Each number is 500 + 40 x the weight over its row's rms, rounded and kept within 0 to 999. Layers, rows and columns count from 0. Numbers have three digits each. The size before them is the row's rms in percent of the matrix's.

# layer 10 attention value, 256x256, rms 0.143, rows 150-191, columns 128-255
138:457527486521492575441501478520437527489539502470508571530550465489501493466439550524477562471458514521547495460487532575538479577498484525469519561510462485485566523508508498477492472477515512550502502532514471450487496477467483441518517592540550462455473472508477560590508484560488549523562457408459491493534504525516511478569482566490489523523614463462514458499491499507485456464481
145:476532462488514481506531523502563504467475479513489489426422429484510462575457501491452449553483462520549523584528484480498479482550453529461473488474476394600498468532594530565530477541458454505480554491525475478561462504538518479484515451548556519506555485528462499442574547530420504447475478451531510541451478514551489478560588477491566545505434453504520514520413509484528528538556
138:500523509435453462479487535529463490533512571460435479543449455458477494559525484566558473460442544520512538490485575487523527411485505489497576423512454564498561436444558572562511538440489512579481528495441423552463541465392534490534514518479458518518523479575522538476474525468542460480453481474520473457501458510514505508519508508452571497552462494487518490507523450558483466453517
134:482505511435535511508462502468495534529474525518520512544542581482565493455519565546463481505517508472502475531478488562486494503456500557504514507472520486468479524504512557460532543537452444433520441559499425539553446493508523515521487508503573557482514533428607544504403479508508515517502478512569424419521505471565583438502454486490551469477492483531580580485464414504464499549535
130:480476495468515463495491574504506555512420375514565531404500489473487514539519523393485538549526517495462452551491532525475534422563484518498469404573531456481527559473536423469494540518564576577512551438487418463512527443485523505459526490501459534536523450498500465400501536505470520447535528469556531493536469444452544433518455461450452554457521496532505561536537548493541451459517
141:406470477558521480527492543493532510513470502462502542618512509434469512480422466495481474441448450491566521471519526471454491490496428442469500545532430450505461440454532453454503477484517546446496531542535567503524525462496559531492564530429527527487470500438416464514425511494433429477524529533467547488544495535464501477520487531454480506514519463499493541478541456438473519485500
134:512512466481448534466425496470505493485552392568481471543474422472466505449535538483479537574489488570511547473503487422520512466510480462599511487551426502535542474500438494462460543541520527613526464516466481518504443577533479484469431540536483493543578509506477437518450502515481481512500475512492487553497503478546553469564468508510534507513519503519485471493541477500468508647525
138:512498525456564550513494471453507559542509455492491440523449479445575472474610475513459520493501496465400482428460510514466448441555513525425543564461441451497499462458560518471534544463532508458515498484476564511478485566508460488504482454489502628454529516499566483499542549586437464496447572486430504435555517499500462497526462546522495455462487511493500460488454547463514512506515
146:434488542516540520521484479502561471448561536474501465523518476523455474528469502519508477511475508520507524460483487462514551488453465434558473506478526523508490445499530456502459544493451509455508472518478485495408476518498518534471488561455461492621501545491538514512539495495549463486522449524507538560442469500550516496525481429437489489430519474631533565542537484514473518462493
137:508507553505479487536466561484486508431509545466497576476533444498547503532528458529536477507503463486514489546551531468601518477525488460441531567595530409464451435581431462399495488566497543504486470485439463474461562528501507446531502520539470473475515483439463500514501542531521457548483495524543489484528587521499474570552503478515509433488521530504528495493481487551523422485539
144:460463541528578461548471590561479518523535506482532460521550512537520476442436469580454481471477530416462488535445475487502514475492497433441528529555487476511574507535510519444445500536451572502435527582515566516494596460540456489506495521532564460540491550480498498509590529516486521461486606538460433536565486437493551451459488419531488488533453427439509545490563490531433560531503
134:578438497505508493495562516471576434468466539543496501462524531501494467456442590523487454550513570517491481495432477484581520478504516509458504511575447571479521568495531459479495499431588431536533495501538479471539534534470513464558500457551437505478487505457584453485539554495529538503525516511494509465503516502475522516487504460432484565531446571550520515476485456485506442596467
144:492477522502495475491561484585495489484515532586522503453475491524505451551537515501473574452449459540540502488528523460471550461467458489474461501494459554538590506536569443543459513494474474525494536495521512578522489503539485488471476456459594407464523518504525425583457524462559509488536534460535451468549419463510471527521520480469483499545469456488480505492459555511486534473457
135:498499435523491518498507478485521508515527478473475541558452521510508460470503524477496528495448508488533498479435546504495507452434545608499487523463568563534460478490543479499459480518485508502555527549497495501591490539537505432424512462468533573586556533465477501505490604520468458424582411501474505485510518518515494523463448507513538425561422471535547494497507468457527483509475
130:456460519522519534535495471457393464493498508546513470471475520561492508563499507456542477477500526502586479536550463499474487510513497537472430521479506464460574492479609497524412532507512535485552434531519469496542420504517489447514500500472503519535484468511534439445523541471536572505481505533475437469519536469504548505468507500513480582515455446494461526461502486478464574502476
137:489473543543475476519483452437477502570475475442432548511536554472528567512552509512480527536530544486507525506511421479380478527489484462531495494539519533572496563511514551528536560424507498490467435502488481459476549481530394541522537489414546543473508493514521524564531451534564545476530560507437458522517450417532506509514500478491506596549506561430488515549496524528479492439479
145:563492553538553451570490511546571454545456528561466450519511456554469472519446491573528440457571446512424525585536523519548515489470537611458493546544419473525571432531508483551534509540481520492451523480514498457485534478469547531468461414492466538476530497507501457501512394507479560472569482548512511510526488502548429488474513511479453514479480498461488535500457447548503467456469
140:469529482465449532485488445586571461543509544492485540492509464476478467488505470499521523539557479509469455536463482483431441555574487556456533509555511492494543426497531519571487506518484460533464488467442583503518532480495572461509505465498486530423493480464527518457579421523533473441486573554501469504448471481494488468473450544426485436582477485541508505455475484547412528549539
135:477499517597491539499510469578529567465540469491546577535533540484486516414563500453501498497584535451482573561467452503485531504468421537499560481471529494469509519440465474462487541488404507498534578485567485483485608526481466543506481557468454619539549515503440527536527476468503494514504523494510546517520435446515513506514533495558513457537493555507472463483441462526493449484512
135:453495517494542556552476486462441474538561575464475485443394524499534548524435503489477496486567483487458563543534535481473496496542461491521566455509494397475454573440467446549499560512528496521579568499442529500597512525559542531474517500488442466504503536465565496496504444472523512558510390482505543493492563465490517487517500567526554529408520456527441511520502526503462403516504
139:531424535491436566443476472489517488457431488477454531490521510573507530548401498522465449478476571471498463612470495500531499482450480473510496455547476537519524550448489498504500514412501453548426389471520471476524526518536572519518492494463441552480499522469503480513530512462478451490516416437464505473473416485524501486522479540544477562501468517460520513507465487410425478510486
139:539503527508465500482417555476436451482571495450463495510524571542491508567552493576501454451442567482434491507495502497495562458512511400571417507465511511499498487498497502499557501502552424474474579505534522518480483573497476444538478498493468483502514374559536474405422515527518489542550508549514501475634528461485475529502519488511492505463491475523542511528547553538475569445504
137:421495469506509560472504560492507483551526528435483560491435463504511494478447448486490445421470495447478519474558511487456506480453520474491435483526474439515533476505511520457448554478528555492513574581516444475474496491455537512527418524568512416482516552569460500516515514485546515477509432546521467469514545496579554522478453345566469523444510544520430548496425528444537455509500
136:528491515518531544501484496534493480526563368549533501519478451491560476521500550501524518505501474516540489519565514503569507453468453513514485540587415510524512464416420531502510521494501473444469448478496521481551477517434441471501414419507521463531483426501513553560479496560505558442504535547523454459476527495453481570502406533515557572469544489488469544559436469511508534444456
140:531460531480499466502500521521510430490484455497472476452489525501516514499463601528438449533468481487396458497548460485577539468518529480509500482455507485499489468502534547569417524507464504519451491474469453462435577453522559516568475523437462523550563421483416493534534496515538536518436560482441462498554546519404502521604418458559552503578489455476518495566450479490557479547450
135:532431582501478521529459504501499501506482519450443515514501481468527452495473515470512521454549567469527564519486508577524564469504587465481590486569483475523442523464569483488537503503536428548495515488427539554460443420430510534448474459521539529502441516499455505548509507462553456563549467513499476515461501505467510510490447482557542474459500500538464461521512560521508552476480
129:514560450459496482529606535555539438538488558492437517529507541450572438514516476581536518468575408510484465512538492503562480537514570544489441568502519468458498563478481493444466510514555507527519495506474497517432515513538505542479512439503415524519498524578463536507499589447505466517472454512522512477533476523526526521490483461490540605550559508534557548499466564463482501509500
133:562456479507497473468535512553553542542534483511500531540514480467527549452489435425459551526514466544558481547432464504557564518523561441507478575538562468534584507551520551471502498509551520547497503508576427475502516527459557428520420529459494440524488509515552502451510559513533504496501453503463506488496593504468531536563518475460508493483428517523576535451472523531471492494512
140:482464537484497524474499559520554493520524432498496542461425585503463518446540587535507554451468533531543422449480457522433564405513482513518452442476502535485595471496527435447502486533536444485547552577512506497402523598543469512521541491523502467439498463515515502560516528498499456550486490517502476480492498446394408441480437502455426556480491580500523542459466545495500500458469
135:457473540558543502487423527465526514531467500407463514461490569455531534519555484497461487498497517533517424547534549498598469493500443498444479488514482488560491574462524534532479474517508499458493514513510450510475531539479474506461436506475514536562469509525493526446455565551483534461523446526497516518440555569479475499523467523509465515611539514562488461517499513525451520520503
138:456573472491523589543507552491539472430526506553501513467524486523448480528485479454496514513473537488483512542426481548424435548480459507495485477453513496438466506462462513486442480456477561485553536445485519474474449577531541405530457527479564580567510441539517453543456444476554476458552516518453527493498509440505536554490559513531487516592439547472483514450538525509525528469519
138:446388463497458501506535536456400532590496462504480467490519506537505447458503481456451455499434500530431453523487520518461474532461555561436500489533522491485526436541553478498552519490507514522510460517468549531471479494508505521486496558564508481485482405529537535558557516502468518538499462520488526501519474555456559548582516555518535475534434453493499556529481539513546484527542
131:578435516486486513470491524504492528572469521489508550426484523558449490525483473446493585462481517520442479482590569461419524493476561426510481573483482508492450508403528494509515553464460562483443454545481440532513534593520504530496486453466566494438472533505468533461507504474502470516495509549511475480500463503524498502540429473478471476431351504526485443463514505488535512558569
141:530473528514463427510435473512476513542526449481498558519579503456480473469449479483484539462433475507477482439547496506511506529383519464430466402448547431534489549543504507506475474511450506514441397435545540392606479585476510537522477478459443528504495509481478504566426479465483536487429451532495493521562558544473492543523576544455418543485489493508468534528511468455472514477427
140:448471501523536492505564416464489473448386511460471460513514476453519493497419421477474503498563534475493483488586503520503499572470503564544426470501491433401547542503541501498437418563532544498472510504529448565460497440494470578506478534478515465508595506438494497547435496478467495488493527528438530473523486436528539415475501497459418493491486496493503497417418475525546567499515
137:503480515546494512471519491510497440427490543544496554457511477432456508457471467468494484461561587599476518495549489508460501432467561510518476566482533514515510486428490480522471506550487516445490503587481479485494490470449506476523496512574499450525460424500531453444489562440489547450508475490461520467510414559472503495539489567428543547531476571439477493515505443568508489506507
138:433548495500476596470460458522554510452472492505429551470460472552465491514456484473513453477477483481436478494501490505495550491518538504527516466551506539542444537546510520461426467549529515482496496523489483546556508498504519509505525504496520492514534484549422557507474538581501458571567511500517454441477505449523527443494512509543479489442465447438523423508495540512540478576473
135:477456567484468554494518494521458464434469485524543475497521472497522467560443535463496454508545505470444551564487544484522450514462522513539492483557518473509538451453513524456458416548503482505475565542496531514444482491555420532470513549442498555537503514593440514520520486530531495571521528541498512547487570497491465477535476439460582507583502512474434544529486432479447520430446
134:546548505484506413470460428500486461498497449478520546479445436541570503514496515481496474509499539533451512452547520540454493433466502516494468486531455530431492479481502538456490445488461465481471550511501510479542469401498463511450537469501499505445480480450554504443472530526495554490471433536521538521525496561500501509450410554457483422486502449452431527480528532541490434529567
137:471487519395513534393474581539474545527421536545518424478482374444489510485546541486549475456442478522461488509465467573557585473483556500520462512466530461485535468488566467476478472634515475456434562455472501480549499512526503470528528550450495510465493542425573539577524553502520470473515510505508466523443410542504451488503510504532500548493511540462545544463501480506530458509521
140:472466475475566522509496521483565473464474442499524533512601478535491551475409529467450563531473449562439497476475503500442496540486523453480443556584450482513534509539494518510471486555434446397480509445533497499406573476479593490532543535534564432501542502550548451470507492468453494503453481513489555524442528518481488460538515548547536500528458477454481523579609565446489557480533
142:510493489481476488537522522397461504551416556546467509546568505491501462471581509482511512510484502553516490441521542463487449557450516444536453469513474438494422449484465463485506431520485523549491547521504460514460505531520465472477524509424543491561527515558489543528452526476468523459470499482480495433505486509484523535498524470503479511466450458460478453507454498462423516551545
# layer 10 attention output (transposed), 256x256, rms 0.258, rows 150-191, columns 128-255
128:520451452496450464548533475560525526501488448448545551417552554539487535475503435492609440547449534514521458561501516497480561526535513447456536481526560559609421473520493514494556590473514539562482533522472564465510493555414451466505525504521467508452562463436580454481494481473584481443440497433494518462464454485455441502445523434462423549568458451491552540491500490502488520471569
135:502481536549537475495479492480508583539549499506446413412519508408483459473590529478497527494493499538511536445521530477476447481421502454443465518455540512518625462454436481424377511502519462477519510469432504473493561571517501524481479500587514491514486506499494497498486512461542524546550521528512530447452459436515585527463541484454559489566537502577546538500543484515488499504427
135:483497486492488478468467529485525461482519464512554525510526493563527390488442484475466503501491524455475557511525489504582501459529456534515467493495423419574444504530522441496516495550619532527461521477487542505503484543604517525521537489481515478499535467461411470479471524453474416600579557507525602470475554493491502490522469441470483478475476527438497503465512514418546541515450
128:447562477416498538518520527530471465491432417473519487420474567487460604508533464461454558498545470470530499498567434560517501501417527438469516465499481507504507454430493471562476494526546453505504497576513468433509441503494454548519472451525462526462506485512455522494511516589476503655507549514541568548490461507477478432493558514510480566469503536480492505508525506455543534511509
127:553513418554510498549550488533476381459476485433468492534469511512552461540523515521532533519476535503477470464481510490416533563445475471500508527483471469482481482485496499472522500505534511466492454478440509479504472526511468524421584504453542437510538554535472499597548466539503459518609490454548497529503538507574517514482537473516579561537402567475517447538443488508439493490449
132:489538494468504533411492498454503522526558417501477483511488449599535518517504531557481509537483494512504526442477552524503473496490501590565521497524538415466462534517474527548592514498556427538526478422488459462473499500491480488548562572585449493510466571465459497511577502481528510516420518500513511446452531532525514507518478500532484429459543559501560442472536501495494494561480
123:456430464508484490541486437515441398544520535459530484469421507496503533512486437498486529424558503468539468516573498493539527531470459572446535506499437502462455551560478559429461469516497501497504494541501458519508482546473578458476522531407527464510489482446579493451478483486484475487526437576466504449511532555495502488528550562415566531516454502495483553565484458532597552437518
132:518487557477524548466474529562502492428503532488506486431480589558493510506447594484481511548556499463488456549461543564504519444441508452526514419469527480536394546547441467462454503477506500529459516458503450513512505422491531497457511459495529521506567492585451507461532418552535463530510474553538535482482552466523495525536505451423500543491498493514498518520516494556450497555453
134:542480496549469525480482491495497492541476459545548461433500498476529520524607486568413465499514518558565542424606481521583466546519546600500436470586454509498579478495522552492556521480579458538485503477487470439496520477479486496523560499412540498526543486482491526558519530487432485417506502460457519537595512496468528493493486495523505458485453462464449577507524501551566512482502
134:512502484516497454489486465496497490538459496497479508524545526543511437456454482527485544451522480483530535500431486660527429497470457557538552481479469478534554483488567525504451427472461529507476523451502527502504446526497482519466501514522485510464574539544524522349451548549495491523541419490463490534488421494542510432421507510538430429507455508444426518473434463491503467506513
134:494553449473485491502464483503554516404548462491473497481560527400503492520489528415449483521491515535517496567533465559437392444606505511475476505484485494527444494547485549495525474456526570527545518513481492487549484569519478518531504604462482433519542447514482522519495456526457492519455504504529572502490519528566488487489497548455477474500539522503491541513520443499525476516476
126:495587427507462493490406513466533403503515487491501511477563513521513546453500465470585494461522440577504552539531498496521462456505566437476468467435452483485488476571484498549523500470496498432537390524463477470479468457484448477469456527507546512528434473549424550528494496476571456512512495492459532496479494485519578532463510453499514524484438459486472490503555527502508491491495
133:457507431536495482504489507479538484431509527501520457516542518455483586464564482490539408481475538436432495532466506509537515539532468531433481495501485495538606598487466479453495442515488511515520544510458487520526561490477497544499533436542444548539471506490462472480544516464440511460495509543521582499516556541490553469476560499501499437498476558545490438497479566560542551497531
130:497503476524496467515515501555564475492515606519458507461475480463559517485463485499573519492535547491470517550558534524448464560504530372536475456529439426483529425473477467587529455551528526570521461506552519440415438593433531561561483531506544520435478523479556509469590522498524500456542556513469568520530511478528481536508527479489552435562551444475463482446570578504456450533463
122:538566530416526482465521525538549451527492496554513480532553459541507502504487507528522477529459531506508475432420505444460436473513546494450445515486509507514505511504489461497484461583524462519453571562517487564488615546472477507442514491534462492455460537584526537526489510530527488502517479489450571538502514536559562459554502423519496431527496502481501480526451466550546432523469
128:522549451428517499494463521523487489512479451475549543498502520470451523483537449517474479505454461491513447581559474460470557526473565509511467514529547467532465528443437478506500542489435566476491507578564500533522527491613510479569439518540456495501495510471478509508490494515485530429593452439519531457491540537507476520445482434468538476463519516553497473476487569566453471469437
135:471470468504469532480489447508525521511470506451423521472514542512492472473501561543492540529461544466545502459494458499494392470561472450515486453466565441489482477515492487523485514558507512402463499435546518591483538470527544552487436497521554484509453461483492522455483560485510528482401496444475554514479473545500544520534449439535452548516500551525519516529453484560472446599516
131:520470530533528465534445546524498556463489469523502510487427500437483443529528510506543484499459503502480478471546495430523527522481480458531547406513484470469534534536443483481585537550502511460587524486535546464527430454527484539399494516510483509466523421509454449451426551572532443502482429501438483487552471541497500518502460448490477514446423545532530453539557462468613504535435
129:458457531426491499567569534420494513487423452505470481496487405420503581516472550482573568448481532504603459523519529560474471513445482544493522451492528499532464523557523492499503543416537562455565459493463526543462499474519517492455519494529537528542494505570517565497481482467505493519496546473567488475530477546533508512449531519457537514517449473425437456459488498472532515487475
127:499565492526516485524520426500497465483512445510496447558505481444475508505471484593517491484500489466497539505559552459500503405492535509501521532592532587542509485464498493468552530507518524506440512542550448506480512557532579535418517530559568499515487497546522526508471484504535430463488572542506505488481500482497482554535470535482459410479479491516507488507507443460597604504584
133:538458478425488529499423536478541499515478524507510518479530497436510462523526484438484554504448475448505467446453503444557501495532433459436438506503549500502493499483516437519542525496476494485549468559460512543469494456540545472528528462454520432484506512429478545566500497527506599544489447579467528476539439514493471432446503489509524449514576411455506523451491487591527475501542
131:551454446442558575485526514540463499563478512488493505601487558475531562464462487513566445525592508405489501500564490535454481467555475452441477562468465522532457513487583529469445490519457403528555447431553451437460530505452457449416556431507531515535575547466500464544508475535507515464423519497485537488523508589505536525527516491517531530466562485481506559432409464518548481537479
126:551595474462497449389537550468535526533474480535616488489514533472519472509429641475471536536502468537527561537507516514553471500521483514506498581444507539518486427483413581532488452557509546477487486468459488452477473525501416520479578471515479517431491449521551486539535534529509543498508504569486435521487510502440472527488510503530508502489452504557469504468480489518631450518503
131:583542523516499518520491514465516493485443526512478431431413522445520560418516549500524511501468533491459463496471502499467555499513552459457459532449498464532434531484548479597531487493487467526477563467445535520534521460497577454495540517478474508473501590548522459542517556504467428579548516521461532528537451450510534520488477547489447426499565502508483555553512473513418489462387
130:479573490472458495499523445411474547516544569516543535527461543474472468489430382470525476450479507515543449541564486512429494527488490500478498504511446423521463512549498467573483578511546421457398479519474545528512490567568524558476521447515485446526446515494542519510500485488563472477548488504492503515590493471515454553478494468491448460494542561434523466534505541502547539518520
128:543547433513532525440530505581467517456437413531475554559510503492466450462526494501522480580540502473528442502592588468482497539416445471459520558421477447468538476466503481483491469507532526481445453501562481505471492511513493485527520497501446523494567463523542498446499541467483470513519472569529507491486470471496446474559557459488449499499509571531477440459466512516486484520504
123:449489549511503585450494493529478506503547454536455461533483476471466539512474507494574467486413522528547564557463468505541518553479446480395546463440463503570492444509544475512550422547510506453450513478471517409523465478473513552519464432489541551562530552492435517462472471452481585444564517485494530530548514538495450487499458525428448519440487526540481466511558447488524511551435
123:470412528515499578547497486525503447487516515502519498540435534592460565539471549454512533504560504516509533497482519485545445454451484516447557511409446533511495397478548499516471558558525478502507513572489498547491516472496485512480541479464567449463462438504556524522480425451444479412481485499529496517468425551529549488440500579571443499494585457440460522521542541447549518482493
131:438520483483506422446450541464539502484505447577528535579549553506505540520492497473534522569514486510496517498506563457490493502496464500492523494500493534502464471512523538544474534477449415510477463566524507492544513499515495502418459523400449467459535613479499539497485455523492533434559503461486548531508543535504592532528613489517529538454452474490515542460510448572486480454489
130:471572512548507501476511481515428456529479512515532478562479486580511559508549490451532485520462430509521550530539527458471494484556521456499477452482535492477504411545458502486522545508575486538549519485437503533560479504477514517490472394504513426520534518494473521396528541426504496496489527478509517531468447454562476599506564550482449481524505497436519529441401479481475404482520
133:538500514492466456539521441483524518521509426497569513575485476500470530513493560434481490520499504506511493471552486513535584536498494485515469471485485539505507490543498501469572382521477483505486499534525432488452532465541479520408499412531417432555488563502533487524483511522487445621423487515441565488542493524528469509489503403531571544522500473537536563519413554568411469498501
129:609462488460533503532468488491499522470544514570509499519497484532532524488433558481491585532542485433514521558517533519461515481443416473512454481540518488388487561445511469531445511487557444424520552455481454580514493486509521465579460532438499525525518478430557449552543502483475439524478532422492551497484616534493485517465501554550507476509555539490499423483483436512491490556486
125:496477557465539476490524491520512448481471438470492530501503457461457501490514517479480542392572443517487548547477549486487532496512473576519485490495563449500585501531502517508491556456474451429498521467565490518453505511542462559504478470512478438521458510535485492582528500548506529453499507476461495486525526506503470567456593519492465419530514462505529472470490508478467466488470
131:468464507579486498376522541549462534528494474453511524498464519582567481533515482583462481495616472517478484558490544415482445558496570474426516472546486551531469513422471512461534584513472472461530538473440496581490475519486520491479496485494537507541520562503505548490476482532537500509410504535497538508509501462521536448531504432511490541424515498444524502476510519493504452430525
132:526528490514580507427488480517542495537540490471524475465467462526471554514503483576479574483488464489546504521510450480484470547549529547495532481534490511537517565544505522535484531495467497551588487484448476575504526503514473536502446460515516495459434479501587416482442478463486510510471490520586478527512497517479449475521473485590442512486491506494432477524517488548482411533428
128:528592496492488499528474475516474568517493490522531455492485472573437569463502518531508467490545440399515519453435482467520495496464474575526620425469479519504513480566527454488502463524463463480477431449495525515520491467476478549478513503511519527482522525556564480546546547476497463467572503436441561511487535494537492490521497503476487470447558471493493514477539489460508466515590
129:546520515463497444502450519493457487491496491508511518530471495481491503589511482514519493539467479491526529553480481521468413537464479443460527606509410429416605496573487495466483454469428453585410447461474504517512483503554465533484505495510457532465461463448536454493437561558604472441486510471404510479480461473522501465507550534462506482518492519591466553480521515505499480508507
128:534495447522497467494522450483506544530465526485496468532495546517487497440564557528589468500497455557486405453455465467451458519503502489480483508453437522533475437500520482516503550497428535494472478503515425387511462470517524501508499480510531463498489466530549465487468446511502489519488479496473549508452527545545502452556484624476521500425503591481497518488490492516551498471389
128:501472538564509496530505515547608494465548585455500471487470486462527523451459513549468556541518452430599516500453477510524491521562505464514596512555484413487537435471471501535430561534474530512474516469520544520518458557452533474528505498457502469490485513514504480491496548525487480518541514433510506480528486531536445473377479498520521478551492440526520530494427554514601575500470
128:439451528541451541520547453478507479533527501494495459519469540535465451514447541469497435534502544536540481506494499512474483499539410428530518520534503485523498538542516510503532447497493460486509456540459456486501541497449516549537521576512543519576556519514449415462459508515477571445536503504491474505542530495489458491564531538538495455487471546521420568523534495512505453442513
130:505554450509513538500476451470494516529527511485528428544449537494490404530497490414494434529556507479517475543518483447555517490490474458500563490444564525513485465511515496470569487470541471504537489491503490550515529457535480527569396517482407445470514507477534538591577539538537519511475475473547403503570451539566505463483452545511541423420521531527512498487562472462505453407430
131:474433435499531518486459548509506481481541483503566490394445485469463490537454478504524528503499480506480474543498551507465540491525396505515493453496486535499480451489494559538498433445565469489507445564527490428522526530559528476525506526590504536462497575482481479544552478425507448500500546510528508496542455491467554506471486462544440502483544605511508532542515474498494385432521
# layer 10 attention query, 256x256, rms 0.114, rows 192-204, columns 128-255
091:404550452467462458401466499529536473505488508448552532513428511460583443504492580407424484542500549535493433549488463515520489484507469465520524460488552464458475542450475470420566466531578569487506516472520525455467514546424467535487442468481472483522420517517543532495468547530449538463480464539537501419486544493491537494518570532535521521442532508480529605563476499463580509463477
081:470452539550481505506473536436501568516581521557458463518519550564482473460544391491548558487482505544525561495484547517488492514596466489596451513467440499488518439434581553574489442508445482545449462542503495533448513490509501489541548492541475474475523480436468526463502460505465491551533539460488455583481459536446527517487477491538469493583470505498555435446411441530428518497471
084:490457502452541390490495467466512554488530533512636477490407460506535537563501487507567606442492514569463505442516523456496418525482428581528533543521531605490539487510505484546499445434531525496475504570509553415515464491522431499503480481500489539529513452543516526505491531458530524536515476582587571535434478476512487452462588494538542493497503506507515539452494438522542480419567
091:461513510532486429478537480500508444469494509513625421457429479401571520498553535440493530570534547540471435491492446494486522505421485453520457511486521513494423419509452448441527532536503574500485518504508572549484423552489547486406466539573460487509487537527509430532461521463488524517518507528504486436492541432486433513560538511545522499460528498540531496538510486432527464449461
078:516500512529489569604461503531486527534453490443623490543493508436499528582482605503455484509488448495455487496465539551570516522548557556512524485513485473494566471469509497539494547510466470537464476448453538512486528522501488453558538505471451517500533609493482487527500492492458415519498543525536501531457535480456501506509507439583528450484426562396531470455497511474525564494467
081:482530495497487585492522499424547464576469515519546547481496542525446513430527485520464502447434462545454471548498488505541501508543556562464417468531538520487475520491490470523476499506457479489491432456494525483512516483486550434452495453476529556424519542489490521495494462496473498505452476513496513535508455449508397548509448457452504468477501513512430490463423512542538467532527
089:489515591500549429483455520553490501429454461489485533542496544462493478523561475508531546492504526448514528433525434462433536488529457480543558448430585490505515513518466515526488486554492493502501527500497544524529517517478457509526377540513556472596428488546503400518515487512467543466529471517526525521472577522449476444586494505533544520455509508463488508480508555453551518504492
090:510456441533534500512472513511482433565500448540504499519526560460502463503447490448500473521444493480474489474507417462493495477515523474562536461505593543501490539562536544525454468483511411526528441429502510499459531586449496418482460506485544483462464496540481469479487429497473570506508512500500503496491609477528476506539512502407542521444536517536488501563417545446503565452461
096:521504511538546570529467519454568527495506483515457459500524479478419561563470446505547485482551460449454528535523543599546525480502468526462478467465470510519515501453445517530564490482567451472462534580510461481509492431486468497540542527468478514499561435476511520514487535531515542528462556514525491457508532533576558525447467525498485494597479483509543506484441432467459492515542
088:533497449472467503435491472498506502463453511527548438506565487474444502578541513396482493454495525534427564516475517520510550448467506484538534504527431496561544528503541476535601466486534450424462435584450438542567506415487471530461524462437532522420569466525443531401511456502535479607490472518483470498509560530574539525472456507533498474519567527587450476451448455438469470525498
090:499487497530559575577452491458558577472557500506486509474528485457467570498454485482557479557537481452478564539467589555504528473481545582529497555455444474493526496498470466531507531504490455484487546510501396517463438427520490546514570502535456464485563490532570540472492465493546470461470569513520497450496474523487568483506456463521434501579434479461559460532503488566440528545526
088:465568443465545434465540515572492465502540557508527611479436486493563617445545447576540483552417501529456419512495435466474518548508542496510462543426572498475518544529518430417479532529487478447431461460472440413518501535545457483475410529520505480502529452521491438504524475442465451514436479468534553456579544512501480556500483474482527535455464508491531551509532469527492544544516
098:478471518423554450514504470512438530480483568430510568457518531466508471495505480464439510525497516505504440434492414478542419502534485514481543495475511522451474504487551461516452499521512504476543501502502567494488502550549561487502408522555586476452536503472471506467527465559446484546541472453464448542507461494548485489516522498458488503466480497524471520548539546548510491457547
# layer 10 attention key, 256x256, rms 0.118, rows 192-203, columns 128-255
076:537545515504521506484508537512429439514496520464543515541468520531465536455444430524461461543500522480490553513421513556497523517546566514433499556433509420520599446480572487479520426421450442452554551547537548579529501524457493511474518495532451531501469456500492448616558414546549472463528424461560501430505548443444483501518476525444460515501571445496480462503489483528483540465442
119:465545467508541409497500503462474536436473504498463436537447517451472573500471482517513477430551463578522515460534549499492507463437517419456526535464490484540458469454488537473474504463511474501497441505584482528549467495435482481577489464487490468479551592462502503512494538500543518497437457508494504483531497427521433484510464471479433486493433479533488497496499538514555527471500
074:474461490538474405555490514533520501491493450523371490532487551511507512431457511510491471536457520491449473487528581484513446583510558535462446495459553605446471492592489499494501504523508501416496484510480447466441532544490451427476586388416527529497446540456515447531448541476494507491535456490513494524519501503493489538539501496490508507533478503479454434487544463504485507459470
077:530482496509462495490494574472463481563512462509400551553561558462486530569482479481512449523438529469555503460468536532524503490528583431545534571490479496526547443543559480540505510449482446458528468523574497515513521506550496485494436470543521548459478470531528500549551412499468462538524494504511533465437473477492546488477582467470457489506606452531446508562475492510595504527520
108:414531600434500539525549495465476465550433482478495570460496526581469500502500525543507521497464536477502475523518497512520565466491574502490414506502518528512557474496472550445509461521457495490585531544554538453528516526514484482485494511449491476489522532459530458484528504442505471522548470505477557498499512486512499446525466554462515532505482523596546545538502450547559475542486
073:465549535475555499478500491595522457530542510497449517457523441535536488496562552526458490463516498526498522534499518511560492487516438507490474492502550521466544448563559666511562529535521519466557479575505454478433471522521527554424545522488477516470544466446513527540564520510442464481562521518516531447510556480490506457475469564564429520591423456513513512513579503545492520543526
081:584625508534562506464418462517437488472635482459495547471533551466550522524570582509506513472565507521475425520459583490542505507492509515421450463497468426473452489518505513463508523491541463572484464489529531573513470547543453547474534491499504523509496505505520464527533468510498545436506450539447518506497531415494535493578513553527477448507453491498446547528509509592494506479500
078:521519512521441490488503538571483551445583489510449630515578565482586509516486524476482459531572431496508515474442531534578536491481554493472463481523419555377508431500549498532549592531487493414466515538520531515560508451556551502477503526555477546516485427547529463509538463501530478517483464464567512472424488480497606511488579494526550498546556524478483546471569526502502539503509
072:497431504528577444478437456533497479515561450471479489441520492434496517520488527469501498489476493493509465516501450457538497492520506511563472466472489491419504458475453553511477532478526498556497557494522426470438510485561478487430509533468441538490456598505487514544513577461476483510503494532493481549434421523500440439579466535468398538563459513556508497438624553529524499462496
078:471485465535550554558599479502506446579525465496463572473417479498502474547498588466509514536507422397445528447508486505463501511508474516531545469452503480505545481490515510444506495557476493504584544476543470541486538442581518509452546524594495543495505502570507550530500512514465521442552552490518483485460539489494516484558488538524533530476523505550565519438535497515512473538509
074:420423559426511475542552445482552527522522469463530522475483474482465537452571472605500557517470551514521422562536410462505505487514538526646456504513507556488477458454501562505512496391514462543521535522531473524486486519558487461512520499479479510571483532487483479545486546486473488465559526506459497561483466533469483445520508555473485560545524518459453478555509443452464443441525
078:504503474507473485484520508475520469458526484505509432554509508546427542432495546523478512500475546550502446539485523442498457545519469480421551449512508535571458514571531476548483494461471541538499501488439498548468542481442551485529521529462491565470525544491512468521537475562535447454516538578483420477540427534473438600557459497559542456460512498492528438527415534454424488541490